Weights of a small transformer language model.
Size: 11 layers, 6 heads of 32, MLP 640 SwiGLU, vocabulary 4096, 6.48M parameters.
Each number is 128 + 24 x the weight over its row's rms, rounded and kept within 0 to 255. Layers, rows and columns count from 0. Numbers have three digits each. The size before them is the row's rms in percent of the matrix's.

# layer 7 attention output, 192x192, rms 0.0775, rows 0-144, columns 0-95
106:120160078136139144161100121155125141168101118107167117162118119083120106091109151099166125156109132096121110161177131113113133112129142156109117092115105134081129161091097133099168132079117130101150139089092158156145140110156125165118102127117129141092093090140163082140087076111116157168
086:097132124125148155120120120123074112128121130176120134126090123125128120108148129107106129116114137143119130102105129151085113123135078126175121145125134145124134176084148094077129099106151105122155102116172108141109089097121151090097142138107138112122134113102097114145133115143095130135
115:126138087151116181186057151130121135182100127158137098199102125128155168090093148135122101161056138117124128136144119128151148177123114163098108128149132138095135118160147106139112085114119121099127115127145121122116110115126138092098128127087123138146113161132125142101136105124126113147
094:163145104146179139126110110154118120136090130104142152147161125100103128145112148152132101124147114144101118156131163146151157052192169128190128099141142117093093163121152107216132133145112141131128116104096159143155133133181119124117130141150132149078115122118129119113099113131141104141
091:150159120136110148131117146103140139125126175170156115102113156141117124129138164128116130132118123111162148130140099118125100167154195097063148150137137131147124142091107115109115102126181122172146131108128129132132107150103129172158122149124146115150140138122122136157112162128150140122
092:139145090152136099141116127161130106110096114118153128108144123128112095124102153160106134128135127107106149125108113160093078128081174095108163140117137111166126070162140122121085133128171098120171124081118129127161124129120101117117118124103151090117141161128127142105130125140111117123
095:146123130112128114119129099139150132129127086119134124125155128128133135162117139156111096097129133142045145114135130131086170109124125126145155196119103097138104080162138096107100147106185137146155127139104160130135162105127087103113097126125140160106108108112156119134138144136141153147
083:131130135144121116143138139147131110110149110112131141139138115117136133120125121133105116132130098130112127153132142128085121131139157165166074141111125138085139160123140141128087165136116167145098157117118140148128143145162105172127118144157091144118156113115134150167162162143113121102
092:123128107116098150137109115121162134134117101137130148147144089119132145123131127132117129104111118093148132141164132149160092112171158074122133101135081134132094142132107173111129119112136115170185134152091149119113122126127126135169133104116136153142111154177179145105120126110139197093
091:123088151114121096113157140125160130106126093103127124089124114153120123146146121146126149120171156093160176143147112092069081181097147132131127138127135119126155094102071147173114135111103155120132127157137142106122148082106105122114112108142158139133097147143114099091178122138116153134
109:123124158115113137124142136115119160165143130135114115140126140130150142117106125110124082135139117183104094115116120116113190106124128160180133140088184040129116148129178087114129136136124107098089157127139131130112148119143111138098122143139132162138127119101122125139125102143125101116
102:129130192098092165092153127095116142113169150123101113114110138158130149141122111109116068124140130146135117151093097084147095109145156095146142104129139096166147146105145111151144135137125110112138133167176080124116087106160187108128199129122132105150132110140139090131136109094106115131
095:132098123133106106161109148098125165153151158141121104176115139150158120087079115135123120171094169141118161086115164129105141154103134098112090163147089138147095159150134125129066126123121152126150109172172094109106088140112161119133157109121105108153153141149132139137148112115121135118
091:139139129124153099117148133162167095103127132111138143099116114107113110152143130114144125130136157094092164139143152171102150143079106142062135150145170132155128113126115122075140101054139073163104126111105135148102112144105139144118112154114106146112137130116110141169118126138106121146
093:122118182143131115088165125098117143093152139110084143098132109125128140179139098129150123120150122127159118156123131121174165097131105131167112115156097121115114193139112156122114115128067151126106135121141111179127152115145136145136122117116188139151097135112116110164139150143128091113
088:108085123105147095127130124143120105121101110121122137126141107114145123094114139114150128105163099137127107155118112135178089153154090131157081102128108152105150192081108120121164138119152132139131117133152137145137139121121118087140111136110112122141149119121099111132144143126166155137
102:122149116103134131143105144093127135163100145168128084138111159101129110126117155113136104132124085153166118176134126153150173115158111194145084122156141173093138178110174125120152129133107124118090122131142118129115107122121136124132129132128139102146119147106140110142147137115143072120
108:120137082143144136176082142142116139179083137185160096145099141166134113086095171144141122155094070135112071122083160128101103102170113103176076161129107159108148111123133136111109133187114128172116168131147120092101119143118145116159164120116148129162144128121149073135134150099153136142
090:111116155145139147132143144087109149101132139137086120152150134130125110133108103111147110124129163117135144125124146143108118128126132110098113126137119138141105104140133141140155205134179090154132120133114106133148122160121135100153170111092164152133104160148129133068131133083120166183
089:112131128176143173152127152127115147120136138162151136167136116122147115109103102139121105157104103163129142117118105172162135090125108175153116081077087129113145103150133147102127173126112179111126152155137135121103100158150151154128146141128144114137146112115128156094100101117135133104
092:122117186154107127093179129154128186096164126107097125123140114161166112149135074149144127118134138122148116103146149100140120125114156119130122115134120130127153150129107083145137122127127093099168118138147111154157109112171170118127131142141101110135135141128094163166101116102121106072
095:130146139132137150119118115116101140128130126142102133143138144168143121117120115113106093109120217130112131140107163126097143146115113137114093097156140136063098137110105134129138135114120093100103109121144113103146134111092154111114117121101120108123147151147141150134139100121174143155
088:140066159117152127114159130120139159092144147122115156139170120121163133115124075154111171140142113173131132115102147113136088086141132116143156175145089126156148113103111112131103121128127168122127103117131131138138166142146152126146105134125124091096156135136107136130150122140102165099
090:126134164148087120110153122098116152150156149129101099117120138141112137140102118133141132098156184151157130131169114138167113122101161104111158127110158103178134129146126102129142112088118083064138132130114145111138155114163145086149139133117115122146120099131145159132100102097141128096
097:139134117130112123120128156114132144149118134125159139104135168118102131116113147125138123126136158144135112128145138114148127085131133109170135115176129148125159143105088135153136112139112100120104143134116148143129140102126183121113096109118185083092129124127158109122117167142117153135
106:140168173150097143068139093139140136129159103099086142095138136151138132158143136142131125092132137135127101119164161159145157099151129099140118110142150170127120168105126100128172113151119112090125135138145134156133121089151140129099124127118168126131107149135124098124119136155152101125
098:129134103144146128124132119136137123104138082105117156135158104142142151136144110129099126122116127065142150154155127181145122115117114145076132132170157170067109097142129139115134138115151072178122124135104156127132108131120145131113118109149130159106106103110147132139137114146101142138
095:122104124101157129142140126159173099128119100149136145150127149113141132124154136153105110120127121157104076139184146156098113128145111155150094113098181126119136153128111129120132090122107093131145113120104134127107098140099108174121109152137093126123148151124147128126138089114118137121
100:077105131120120087136150120138151125120106111125081120122105101161133117146148127165152114113135180136121135058118139115109102123091061128114126082141126121182106115114089095135136123135117114134117092110117100160124121156121105140149149128123129147151122150140117183138129107124108097090
113:148128072161151114158087139125106109137064134132172127116140129092090111102100171112136157136136096123121127129127102123152161078139082126163172114131135094131154134159159131142121112139111120113120123158114125158140121122152112107109128098136134173121104105104118119140113140136130077130
100:143128134143112123137147149156142105108155140091146157124112108138106135130141094118118158158116115133128108148119135121118144109137104111190120086138139088127095100136194136168122122166069138105113115137146154138156140137160163125113133140130109093092114157109136172110107105113140158134
103:116116154124127092128153166123131113095136124122104106088119136145100102118126125121147130103158112130098115148097136152126141116145140129131148151139164138114131162104200143114165126148133089122142131135152136113134096117115152117115132120124135135114107152149146104088120105111165139162
109:148144120151098123152110148109099154141126158134128096118135143122100103098081159120161119154119160138131138130082151113147103114137170090141126163160080167118101126104110173132135166165149166131109135145153119129118133182108130092088150114108106113159133118137134122142166130134151113147
080:110120112142129143147123152147116161148106099122157127143138148165111156088114115134171150154109119126103138097093154162146153121112121120144147142156144121180115115129176137114115125149127149101119144110129179162148121112180143087127130148129097107137083132108101139139093129127128106102
100:136120128108074104126125140092144138157106147142125088132112123160109129102107149132166141130152147124150126105145154146126129152119095118096146117122100129168147141132120152051135156114143097083135113149187088098088126119159137115141174134132104126172111147141161137142120106089158109101
107:190188135120131142119118105171120109117150141111135122120140105143135114142125139124117144134124122136179124109118143123170152165147098125115108104157149164106085118122153113178157074161123115150130139097135145138150141082141142099102131150103147113124119112110120140138127156149139129136
112:113096151104157134125144096132118120098139114132091130151116117112143126127157108133090097082134145151141116148123086137099142116137150113169186152142160116153107142108150141129091123137160073101143111136109110134119153108105126128096117114140158127118122147171150104123127107137114144119
098:112102101146177054135143171150155096089130094126147145086116165141118072121145105137100171134157129144133097158146165142139163118189140122142099126160114147091144140106115129107135085152103142151143146115133131141148132106159088126134109146130128114091144121098125133122116141114136118135
106:145113123143144128129132141117072135118142170140116145159138136103169116097109121112125163152105120134137130099108062115117122123100106134133127135083139137111153083189127072146071110150120148151138162126123127138137157162147094130144111125148129125119159122120108139110134137143127122086
085:117117124145116109127103096125100127151144152137100133140122130130142130138129147139114133105121143088087119125094135134102119128185168088116127174157136142111069127090144150193125104147134086111130145142100133138146119116087115116132130095136129120112085105167142095121121121112133161150
106:120178105137143153124094121101128106160087124161134126134130094114111147139127168123143109119130151118176125168154160116147070172122126165101122122172128141123132141087101137151161120114075116137106131112108147123137137127133124141119135168126135138099126127124139138152088152135152116147
096:152114121108110109119112101107116118135111101103125097101139134155105103149109150151110105090160097144191050125137126124115095146131078175130117169166160125118188118121150139140102141133075089142117117112099141131083129116099146112095101121137083105094128080134144130144118124157118151139
092:119092123131129108141113136125158135128148110147133144111112146142143098116118122125119104143114133099077098141114106101004069193146161116128149145130106070141160139121135141143083135137159128133133123155134164117146130100090111129166102125149132132124071161150153101112125101098130122163
101:126124110116144108111120134137106092129114105117157160109113125148098144116138145120132147121140147136094111106140163093080092172149147122159089152115110125136101129083099163154138182132110192145131144139133139138145122104130140131110169099119123114111114104131150139135118112093151095144
094:103126157135121108094149149117129143114138117113093128121132150128130127182131100109121134118145141130136138148148109176174162086113118130140187169175136107161132074154180137112143146136143088115136111115108117137167138118136095128129175097099121146144124126142117147141135111100125147135
087:144119108105152136156121140157149134131136133149135145165125144114164128097126112107132134188094142099115178154179115076151129159095139139072167172137113089171139108074078107103140107072153075127141078130153106125108121151130135152126129126114116119130146126124103146160157095120100139143
096:113128119128126126140113127112118129153106116139143114132124134123111117123124147134124110126136114170101142156117134119157194112122133143112115100158135143129106170131149131106106147129115140146147132182110144139191146122116114091139135079105103188134095123148145133126133140090154124158
116:112161079098161159172070128166145113168080138155166105158100124132128107063119159114108125135093146101120108124104136116143085146125163090087118144133118167125119099136099157106139147150158150098108137135136142117122118117134113152163159144109149142150145125129157132133104148108165123133
084:141134152117116115121157129121115120123133160130094130124167152106137124139137111128122144115133179093125176102100104120123155117066102133116118177143126140173101125125096149127147171123113084131087150120090141118133177127145140114096110084116098146112108123139144141146129121131135111130
102:097149138156119150121103103104110168156124170162084094159109142133160125120102147101120099116090116139131107111154158130116180124136161160142098138105142162075083138138129092122161101144148159127144098124157120114124093143151156145160171190110159131154134133145128123120100122083143109161
096:171148128138141146121116128169130106100138097071134135142161092151111117128131127102142123123143105127133135119142090115125085152130100132107120063067099152111115154112095111113161108089175124142093169087126207152173146156123129117108066162140104083094119136145132137145075137124127151159
111:128160119153141113124110120136126120138106132155137110108148144165111116139125157155108167105122172087122132152168136112098145143122142165114070145147184125078114119109130105144201114113097105135095161122158133096113139107151133126111127109119160103140137151094110116122126124137130106127
102:142149090128122114141083132137115130161100185160159072112089170125106090112086174133113115134132132117087127134141147109179176141142110131089132127116117143126144086154131148128139154102112111091127141118144104127110139116124137114119147127082162143152150071121155117142133113141151078178
094:143154121170110114138145151151144126139108149106161115118123156130121145147119133133159147142135120125133149165138146118145097143113144144094139136114166076156128087111138109171122109091105098170129152148091152193163110143112168167118099170162137105066100128120165148185079144119142113136
117:110080203115093143093183145101137155098174101156094130087132134141129140147116074138131116130149151159143118110169117117114118138094132156111134102105147138112128110162120136129088136124113124149131134145117113117125133132105117140133124140121137107128165148140115119141136136101158122110
086:093147115137179135152113137141136127125118122126128150148114114101160111115131136105148100155131150111108100150122136089110125104150089115142098117099167085118121142140139116126174111137120099136126097139131123114117141115106099126173157139119114143146106132181153098102114126107108129159
102:113130119099116144121120112117125118129137149150136137118107119140126127122141126108110129146113125134121136147165211215104127109145127113115084096159107166108091128168097161136109151130121176166142134155136121104103101093118128125123138094141142119132148118122144129118148147121103133125
113:132115109142140124175126176140138126130138105151142148181126146132157105091110095122119144161097090130135109157175159106141127122180142134118106205176095095107154113131090135129101116122131145067140101142171126108116159109111156102090114146122104126132153101130144126152153086144145133135
093:127127121144124118133148172110129140094138159167123167143142151165149136117137098094109173167093135091162132153124140166129138111129139115106092156162133155129108131087156143121157135095142070119109098127174101113084121132130144115121149100120147089142140135110126106150142105151116111130
104:126128147155119120117145153145132139095142123086111131118140143149133140125093109137154145133135136156150145149111122159167177108144081149120148147151157136131132113154176183128138141125115127125071132116127141171154141113118149146127090166117130122125133110105114116154087106119126121133
085:104173129122125130116107100116127096157103161149137110107112138158127148133146149132117129099139146084066146109147096059113133132081121113088084145125092113132101084122111122160130168115130110145131131105095132102116146112099156113116107097112163101140103156135120092111120120140120128149
092:129125108169123133176105162135104128160119162156142126161099089104142161076123142141155147168112135133105191116084128120130143137105109102132142081109123131119099112144148099122090113129153166144131114136129132113128099146130130110113160156134082121144132130158105138117124120092146155140
091:116144140135107182146128145104102149140144131158120114137122137138129118120127115114090087118130089141124089152091165185157155090198095139160112082160127150067139134167162099154084105171113160108144114143124131127133134142149137111114153134112102126113129120139120120095137108104142138123
098:122093158099141136129160104134138106100144131129124147125134142072132108147130096118068104105147123087129123109109099174109118112142116088124168162124142153147126104132136127124130117130166050107143129087113128146120116100135148171131111175089177137109127129124137129122099082143130157149
103:120147134103102098125133090132163093135143137130125141107090129141098115162192150138117174124140090160110127127134100094118103137107180131166139094083172103122163144078175094144083096144128151123122099136131118155105123128132134101094109124115138119137137144112114114128128120149107141123
090:127148129099122160108116085129144122134117139133130125113129113148106167153140152142110085116145145071147141117186103099125100187105162123055135128163128100173128180126073156104161134040134086103138091130129144090116151083113146107111118156079086134140150124137127121128125123121125160180
087:133179117135125123133109115129127141164092145119123106151136088103134127129110167124135121111119136147052139155110144160092124068142143134172113123087151109106123129119121104143114132123112149176137127125102153126118103149090121128141139104130127148128103117151137118170139128145117139187
078:132159106126113128127104092143093093135117144093142124136121127152097163152130164118100116107114138133116102128149114159115155143112155117129202121110129125098124084128126118073136168097183126104116141113080130156114160153121096151113105153118107134090126132122133157114097080143166110129
116:124158139155127141124124146113119137119111145128135121122124112124107164130112144111174097155106164095134109117160139134144096170118183107082109129201121168136117115092088123148139130136126124123159109145140122138127085169142117100146154124135156116138125167139126152115137128126118120130
092:157141112120136134134134124111150117114112124150148153142156111135112138126160131141169154159109116093096124144126128135148063131119130087079116108147102147155132168134106177159104164106096112147131142089100139143146129122145118130105109125123147109082124141110133132113089137119095126128
092:158161070173113138161089121157089126171082164122150113144125121129103131102117170127165143118128122097150158105121130109092109144130114133160124125099124133114119155122128121134109146102130141107122150105086163165185180120143137130103102152086093154114082164107110176122109149142160126125
081:105107150131125156115136116086145144120137153162108127124145114115132158142143131150107115130122128102158142159155182194106136110163086130169077119095114177093131147095125171142124186153073199129064115138127128134115131147111105152126146123148126157158129106165126122103123126098118123125
082:107132140130138137129153128127113140121127140137138145143144127112137117106128123109140099138137114134143130142147109159148156187146142139081160164152113126120140073147141171114115139059183121107104106140123107135102132125109127144105101158116127134130134095127125109129099142110150156161
120:116128103126133122159103116109131145159103153155126100148100138130144087091113139103146108159107136110087145123122128119091122137111138095110135096104121109130126090132121148106131170128163133154126102152172096079120114141065095103123141106117096148164144086142109118098156130067131150154
090:143132086154159090140096132128117125146103165131136105136100157149113105086106167097140157149090190158132136107135132109119130132087077115131109087142169143100108112135107109183147110155127143128074153120148156126135105148096129117134125118159117088141145120161134113139134122120102109120
091:154118136163116097139141194134116169106115157107122119131151145101111095107075106114138118150133112130105135178104125203125155063186135157153146110122162110092110105122177111116141087158097125123136105117106123155139098171123106141122134105122145105133120164162112148130131131148110142124
109:130157098111095141140085122109150094160110143167160068104065123153094132139134174131109122126122144149117087131091145115091145149108114156154125150168151081126110123142168130163094122173113110154116108118151080116119117172130141122120168145117123146142152151123095129123151133107111096169
114:114127123141148116128134128110128103093125113128134179137156139124124123137144107118101144118124144136151145133147107135185164101167128121115137093121098202081103179142086093147129095110108110143129111091091130135129174081100120142131078105100141168123120123126134129109139159143099179147
111:102071133093157110132148128149147114099144129122118134137062135087137088116159116114084117118137116128127139181111161127154148099179159105132134178152122139116115121084113147142105114120104135126150081162133115123116118167098109125139145115134098164149130128165129145147168136134103127098
088:146168134113125156103150104108113103122137152091152138097157137128074117151138109096163123128149127112094162132109116128098107118106113072159149093123108142134135122135124143144126141151213114129111157140071148153156161159112117103107092112132094119107123125126103168149117176157156105104
100:097093181131104118108194145116094186101156117114096166119146114100153156129120073122136123129133130145124112142144180120112088147123143091137108112137132159146148176055087126147129140124136124087104123107131133159121121124153143097118143144128109080112122136091088135151114093165104123125
090:127133141116111163130134143102079133146145163142145112121116110115103139103113119127121122134130127104107141127101103135113110159131101129122109112151134139151166122140087112141092109141127145146153115136154129106111115124150146077109146139103088134117109105085106105117131180139133119125
109:193128108125140124147108147129150114125104118129153142128155114137123134102127154127106129136141189150137139096130144106105185111152118124165104068151112163075116180056129079131146115128148132074094140106113150146161171129117110114088096125113121145103120137108129120115134146162140132139
091:125121123105081128109114085123145083131132108125149131100096113152111144148143156155099142113137102142155131135151122142179137112150145133101138146132068172114111161173112198065099163105151137139163114145126120140103132127161128135136130133139094125109136140129128156127137139132121159115
096:128111108094114118131140144129140128125115162162147126127107112104113100088115115113120135137139082156130114119107143118162089090137201153121134158162146139107176103136139085151125107157128142153166127118103108160131121162126137160101116138137126095117167108133143129151112126142155088103
095:135139125100102089127142113110115126127129121104131101113114125109103069124109132076129119138146091104130152118123147145207142135147145122100113133179097206102103152118134151117097109111140123104157110100150108156142104168125114124125131116117101092150138112120098158120134125119139127078
097:106147187137123131108163142116124159124148141145090090113126151135141130125095094112154114131141139175140125074130094123145133111131117165181129089110145116124170145097133054176159097157094141089116122144139138119126131123128143107102132125117126122150106142181149155115122129138125140126
090:125115176125108121109160131111135138109161103088076131123152125134154147153131105126099103119137083111139123175119074094134095185103141131138167136088166067134187106133179159097102146100117127139143115141119137125123125105127137141131117119153123159123125150154147107128153110154105110126
098:107120111111111125138121143100130125123154110134143153152137142146115125133136115110102117150113075082098117153139111097145109159142177118075108142107111102121122097152154172103140178126126103133144132130140123104128114102140134166161156146138130116133146110150156112130136122134131188135
107:109110130114198136103144132139135114092138116093137175138137136089164112135152113093101125130131095168164093117128112122138130149138102148118178123146125118131101112168137159135113101133179128122126118106120146129141099158112093144120115129119135118149125159138128150104131129104112155115
112:133138122152117139118121144121133163132136137154135111107152156161118120126116125117134134139136142116072138090127165119129112107105116129096130137139137107148127104126139080110148101105119110116111098137131117123114117117115148111128125131133142130114146114131125125124125130133106169132
099:121148128099129182132123130100117139147103156171154123123141136075118143140133141142094095127127083103147190120120097112153121154116143176074119120105113133108150113147145126079133130032122132101108089119141125149076115123131115164160113141119100125138114104122148149174135117148100099122
201:153116131104124151105126141115144147110127173129116120128154153102105129138108141117098117090137174111157153131121114145144124109142150141147128120112155113110128149132162114136132070105083109119108128114086112151108142113125128145112078160142137103129132165116106135109087154164102129117
106:104110156103121106105167127134152136081159086100090165110138110114147127168154097142103124101123096111082145124101165140089111124119139142136129163084126098163118110142144114091098129143135133138129136115109138122124136113126101175156131090140120150152144135184146136116141139101136155093
098:158143144149136147099142135133133130077146147127115147100142133154111106127128114134120107111137066127088153109100125170123122081134088152155131129076152068161150108100165130081142106115115133157103131121143163147142100095124161126117097123126148131110122116095155130119117192133106129166
108:142132129158125116140114144142121128137118137115127131121149121128143123139124153143161119132119145135113181124062064158118188081106151122147185151149124126169086100168191169100122154166169116111112166149098141149161145132139111180136105128149145126119110137150181114131110131109149082112
092:136125135129135126105147124141120104086146162119128159121123108093112135157158113110100131114128133107137106143137135122143106171120148153102107122147150143103149135105131084146128124134117149123114124098127134128124119105133098142155135159139130181137119124129135135102098136105132141154
088:152160168138119145103142143083152152121147152130100112119133138125133118149111095105132104118136180121113171070183167124102132166091112164099154136117111063131128106121152097108126108092094138131122117127177104145151146129135131129140135121134126100121110129140109137122139137129121119129
105:143130126137142093146122133137147128152120132152124135131139152127149114122104131124114131137122103080097176168149092120098135179084163173086145206106156099105126099165172113109082125072141106127099130159115104153121155136105090145137116129126117130143107136126111156162144112140109091125
093:142118139144146117156146128141128133125150149103100136167131154145173118098111094112117139161116124141114110084134116135139110132122132117112118157123147134145148118143106147116077114163129130123149111162124085099097127135096130156134130135115093130201191127154108161155141128100177139067
106:153111143122114148116159127172146146098188132086124147167168101152161132127136074162143149165116110146124114145137139135133106156158146167101089120134122147113150142122125119131101086123103189133131143141101129133127139132120140137122112163122107131139148116128145126142099201150138133141
096:114095156159122115122166147137081165092153165110109141142148131107146123117112097125140150141117112084118108134113172150099145139135092108099111200156115110148149072146120123076112115142123116140110125122134137112151142142126114151179108190127123133150131133122105124123114167126114122123
109:139146121123112176161110134141141127130126103157141115167126111161150160124128125158137114144102119161152129185156124080155100103119129124150130088081119124098164172081078095168129091125115171124138135125120113138138154150145118098088136121099114122147148137136118149138139149165145142124
096:141148136139148171141113121111131129120129121129127137165158112130148154135117128140127090125094126167155133141129111151146183096121127166165141146140127136115120160140137155128112175117110128125106154102108152122119143117125141186149090105158128118117128108141159113114137127129135162135
091:125110103135127112141113146143162121116114123141152128112092149130118120136122134140122131137097144157136165176129145131147172079127127144109111163163065128122094087132117131093132120130097196176169120123149138104125105129122111130150133114153123093123163141143113101124152160097108163140
095:153115133158149132132127126142116122116106127121123165110154123115142123108107123139102150119130129139108160112145134110141132129106126166074099129136130119101095090162117129119106104080103133127157134100103186178161138076162151165144059178131141132098127141084139131155103120119133127108
097:124113160134144127104171125159116130106161075100123152104142148136162137153131101158102123105177163099094083123149175139103154110099104122177096133136170097146123121122150131121148155131097118084127114099112143139121147112160112147135100169175131113081130138105118144138126074159092117111
109:162121111112111128129113142137161106145131114117175135113124102101109133151123155145094128133141119092137125128142076115137115194095138114107126165150147114150153124136120139226112088120107084131126112134129137126156142144116122102115110121124119122086117142104098137120161127119083155157
078:106127119088142137117124098120121109123100127140113120120131111134128106108143133138126118112141169126122137100094127129116093123061106107152136130140137103172132146124137111097113103126126109140162123111104121128128149149127133097117130107141109126143102155179139142120117122150121154131
092:132140140165131129136157150151118144112146129114155145140173135157139158102093113127149129179107164131093160147113116115176172130078107109098139129146109157124129094156125114091106135114194098105118150121112109127122144111114128107090124102153156101129128115129131144112129131156124113099
092:122115161108119125091159122100122139089139115125113130089132113132104115156139111109123124103163108081115105136155080127134122130165159088076136158125077163139128102188071139108076127130158153136138124126135132158154129113153158106115123125095103156127097160124106162139155113134126162123
095:128104123137155128133131139115101141119128124113139141140167148143144125106114129155127115140130151166167135118141142128116118129105153147145126075128127134077095079143125133179083126160136141126149148110098142158129136137156085167128105088168133135125134170135119165105133106131106146054
095:119125132137132111137151153112136135115110132158131166131147130103134156119129126142166126127130153050149164130100138097109094135135118066128165140111149104144149119068120120076123121085132079121129129117127155161156140134144108123128122121121120147099101162108116115127149101140116119117
132:076103220126103102066199105109100151111172139102040116101133116118133141185135094151119113077185137098165140124138144145158127127118159140074124157175104189118119138137115124094145142126144111131137133128132126132158137134150156115120149136108102108127123127123118150108116139137144123133
098:098125164123137090120169139128127137116159111139111132117120122130180127113117104132121148113152084157143128091115137192103087116120174158124167095097179155114199087157164120124109138130145143132120118142176109127084086134127115113122158153130090110145171170151105121121139131130089159138
091:119127106086143119140112138126127087143114147125144120147090119129104148118157153101116149135136144165131085147140152107143118115086077136135083055157195122156116159121113102122178108148129116145110119113147105101082133111148122123116140139093117123168148103101096126113131091122116130128
085:119131139100145110133139135149178121101134081116121146113132123129131111152144098105137134127129144131112142113184154130122132123118138177125093101127136106114129138160098111115146126116129156121137161121142107145155152121114148111153141101118118129150109136152135120178139124142172113149
086:116064145097114119116129138130097130099126124125109129097124142111133147136119116133106121131144091138148137115145065096148120109120141161139166117099100097096160108103155090075143113125168106159123122137134075110122120151097125119132140114106098147164149128176124158115127116109134158147
095:112137113121130108138136134136150150139104128155129095117127157162127089119107107131147155138144117084112085116094112115120130097118062092135167138105122134155141065150138146107127178156089113162111136147166097117120135121138146114101133150098134127163173121102076124151130150116130087109
096:116140141119114117104136130123140125121132126118126107096132161150094122147123125108125139131135130110063147113104095185181140125120123112087186172129107149176191097160152110098132168141144125127112118132136107127111113148116142124117140135120132145110156145122120141134151102145076141134
094:150120110147139131150126128145118134122156112104141163146145113138137102128131093115120157156093100139059096121130146123151139118144104124132099139129104138133102134134128094131139106108127107139114119112115165117099107138120137126143127148123130114117114110086146131155123133146103100154
099:156108119111145137134101095126154075117114103117133149116112081118106109165144150111084115077154132126105158171143126146130125148105118153113118147102138080135117123152116152174077125104086139131135159119117112116133146107142120136141123119101146131168108158136137164117113156153134107124
096:140126106152122148126083111121142125137108125116144118128095126143137107128138161107098104133124077114094148155148135162117110116116151140114181091103162100159148146139127085149141130096163127158159156131132112111112135163127102135103142124128123134141150175111121143110144118110155109123
092:132134129109131164106126131117132121115109123151141131115139104098114154156140142161144129099110138166168123150101115119112173120156128168147183112112125135084086101147174165132114126151164130109101124114118162154179155105111115167143075137158161105082116156104165116140129114120104113127
092:135082156144115092121153144138128161116154092116116109101119130128124105119093107146129104118150158165114136077093139150121161098121083155145121118112124108127108118141125102131125126138088145117138117152175145166173127149147104113134120136134084113132112129119092147125131134097120109110
106:132154109139123112133107124139112116149098137144131100125115136092117137141130159121145145117124106152089110110098156132145125074148120131144130090080119122143123167116140108065132148122137129129146123125098139137104102113121128145115119121144107140120143105121124121140119110146122140126
103:124159151126149147100142143096174134129163138113140147109125174114120129159145104122135120162129162105106094105127106120096104152113171126086107093109176114134122125153098133167091103133101101138141104131097149160166105179144101173164147169118129153116119131123140140154117164104104112124
102:142134137115103117120105083118154105159108141116118102125091126118105176131116173163106106080157147132151126144140153083098102134073125135141130120122161085126102142121148148118147133096157067130131158127137150135135103101141148156149115152156161095097156094132163142121105113148125117111
092:153139094116140155151099128122145118147120143130167111184127137133134130114129124137103112147119152136134125101140130135122112173084158156106111094130146119136168140100155134143102152067092115122128112111120113169095125164085089132119122134115100103119155149115126149160140117157123108152
105:118141092133157100125121117171126128156114107105135142137129152142149127112142130129157171136118133161076081118082101114127125080085137114173114114124146119187151177105145117124137111148097082140152139128096153139138145090140129112142104131119123131107135112135171112118099121138125146103
100:101139172128118110107148146105155137119142123114103145118137120138139151136125109141165129139162167166128104152133051132124116169124133137149169089047171161114182142139127119148147129103156100080095120126130133132116142123145116138114130138137132105128164146128118117100110131133137100107
107:087129130158124154130139105152123158139115115155129125138143114126154143128138128132125143117114132063159178113132122119172082110092150087114117084100110159163137134088076153131170148127118117133113138125150136150134109143127133138090136108136149134091117109114139111127136111159123125125
083:123150128144122105109147142113161124121116117138140175123163129106108143163156108143154153103175115139187099137111126160146100118146170081150155105136127144143143178086091121155154089150156125171124149127094151130117129125175164122141157104158146096108133125103139127166081145140160130124
088:123145126075124142123109112066107105145121145147126087131103143113105140115134150136139117101143153132119136118109149177162167113138036131119120096134123173176095155139105112112142099115124117128105147090114137107118145116157116120113122128119144113178089133097119096120130151168142130160
107:122128144125152092108128111136132110117134117080091163127115124091122118156158138116101129105150096130131139140142146122142110150186141148126126135111146081122127156113124104135129085102128148102139128085091167142167147082141108113150099124110153150112081142109117140131113162153111126128
084:106127090144134087153097146122124110144088139130143128135099152145143114106128147113143180153132127069144131081103098109106076159118133073077142120104105163150101093182120143117109174112192115137152112147138100136134130132119138144150127139109118103144163124141151149139147132163159122087
104:151137104161125119120122144135136124101121118130162139086151143145083107124127135120134152111147133104121130137130125167130140137180146131131140120128078135122154154154119141111099148115112126112089171094103158181153164096137101132092065120184097107075092114093125151155110138171117125138
093:119126166141112160122149147102128165101130153137099123140188118121137138153129099133159100137128132100161154140157108162121134172129130170081147140126145084142167129142126110165159113110103109177081140110086158147152146144121107158136102132164126158110120111143100095167116124112113150174
081:165146123140138137137128141113100144117133145147132138129160151135114108122119120116109136154109110129098117121059094188118160111127130132130120149124124131136108105171167143146133173150138112125094131092112136151143177157131096116105101089155116120111132154123099147108149165176092115142
084:104138129157128123119135118140139144117127124111110141127133107102129123125115111128136172112140154134127105151151079152118129141138105134088094113078140140145111150150101165102214146124132091085127129130125153148130144137156186129134138114107142125152098112152149139159103125144154152155
081:117130113136123128118120118150112139130105146149120115113113167146090085144114127114100140108136103121135142088125141131113110129097108141119157111114110049139108128154158113087071098084097108133130136125138129133142138141109105113118104132120130134120117161115133120123139094103138109179
088:133163104133127129159075098145121109181108112141135115145107109138130135137135167138121140128102124089142113155135155126108116139190156099150109184139142096128137118079131122165172112151123098151129161126107130134142144128147099122156123140130133153138086133150150124136103114140174108140
122:141131096121137119162088113151160094140123139140146127138104150146133096120150154113090136144113123091115191113138118136129181146093127114104148128127090122116123123193156130094059105101150132146110131118132108139124127100156147110131124153115129113134117116133112142142120141127108108139
107:087124135153138094148148127115111164146114151142098121159167121106157121106106109128179128144142124126181125159155148105144138155105104161073094116118135130143100112117112122070177100101131136157126131111148115112111109152142122112131137131139148106134144124138121152128113122110110161126
091:140142155139101183112120135113131162119134130100119111129134134130130145123097142128141101131103112100155128077123106109106135152122078135147135119114115111149114127162114136153093160133144149098081134098148138108119128143140105144146157136152130156155135122131106126142134115113113143113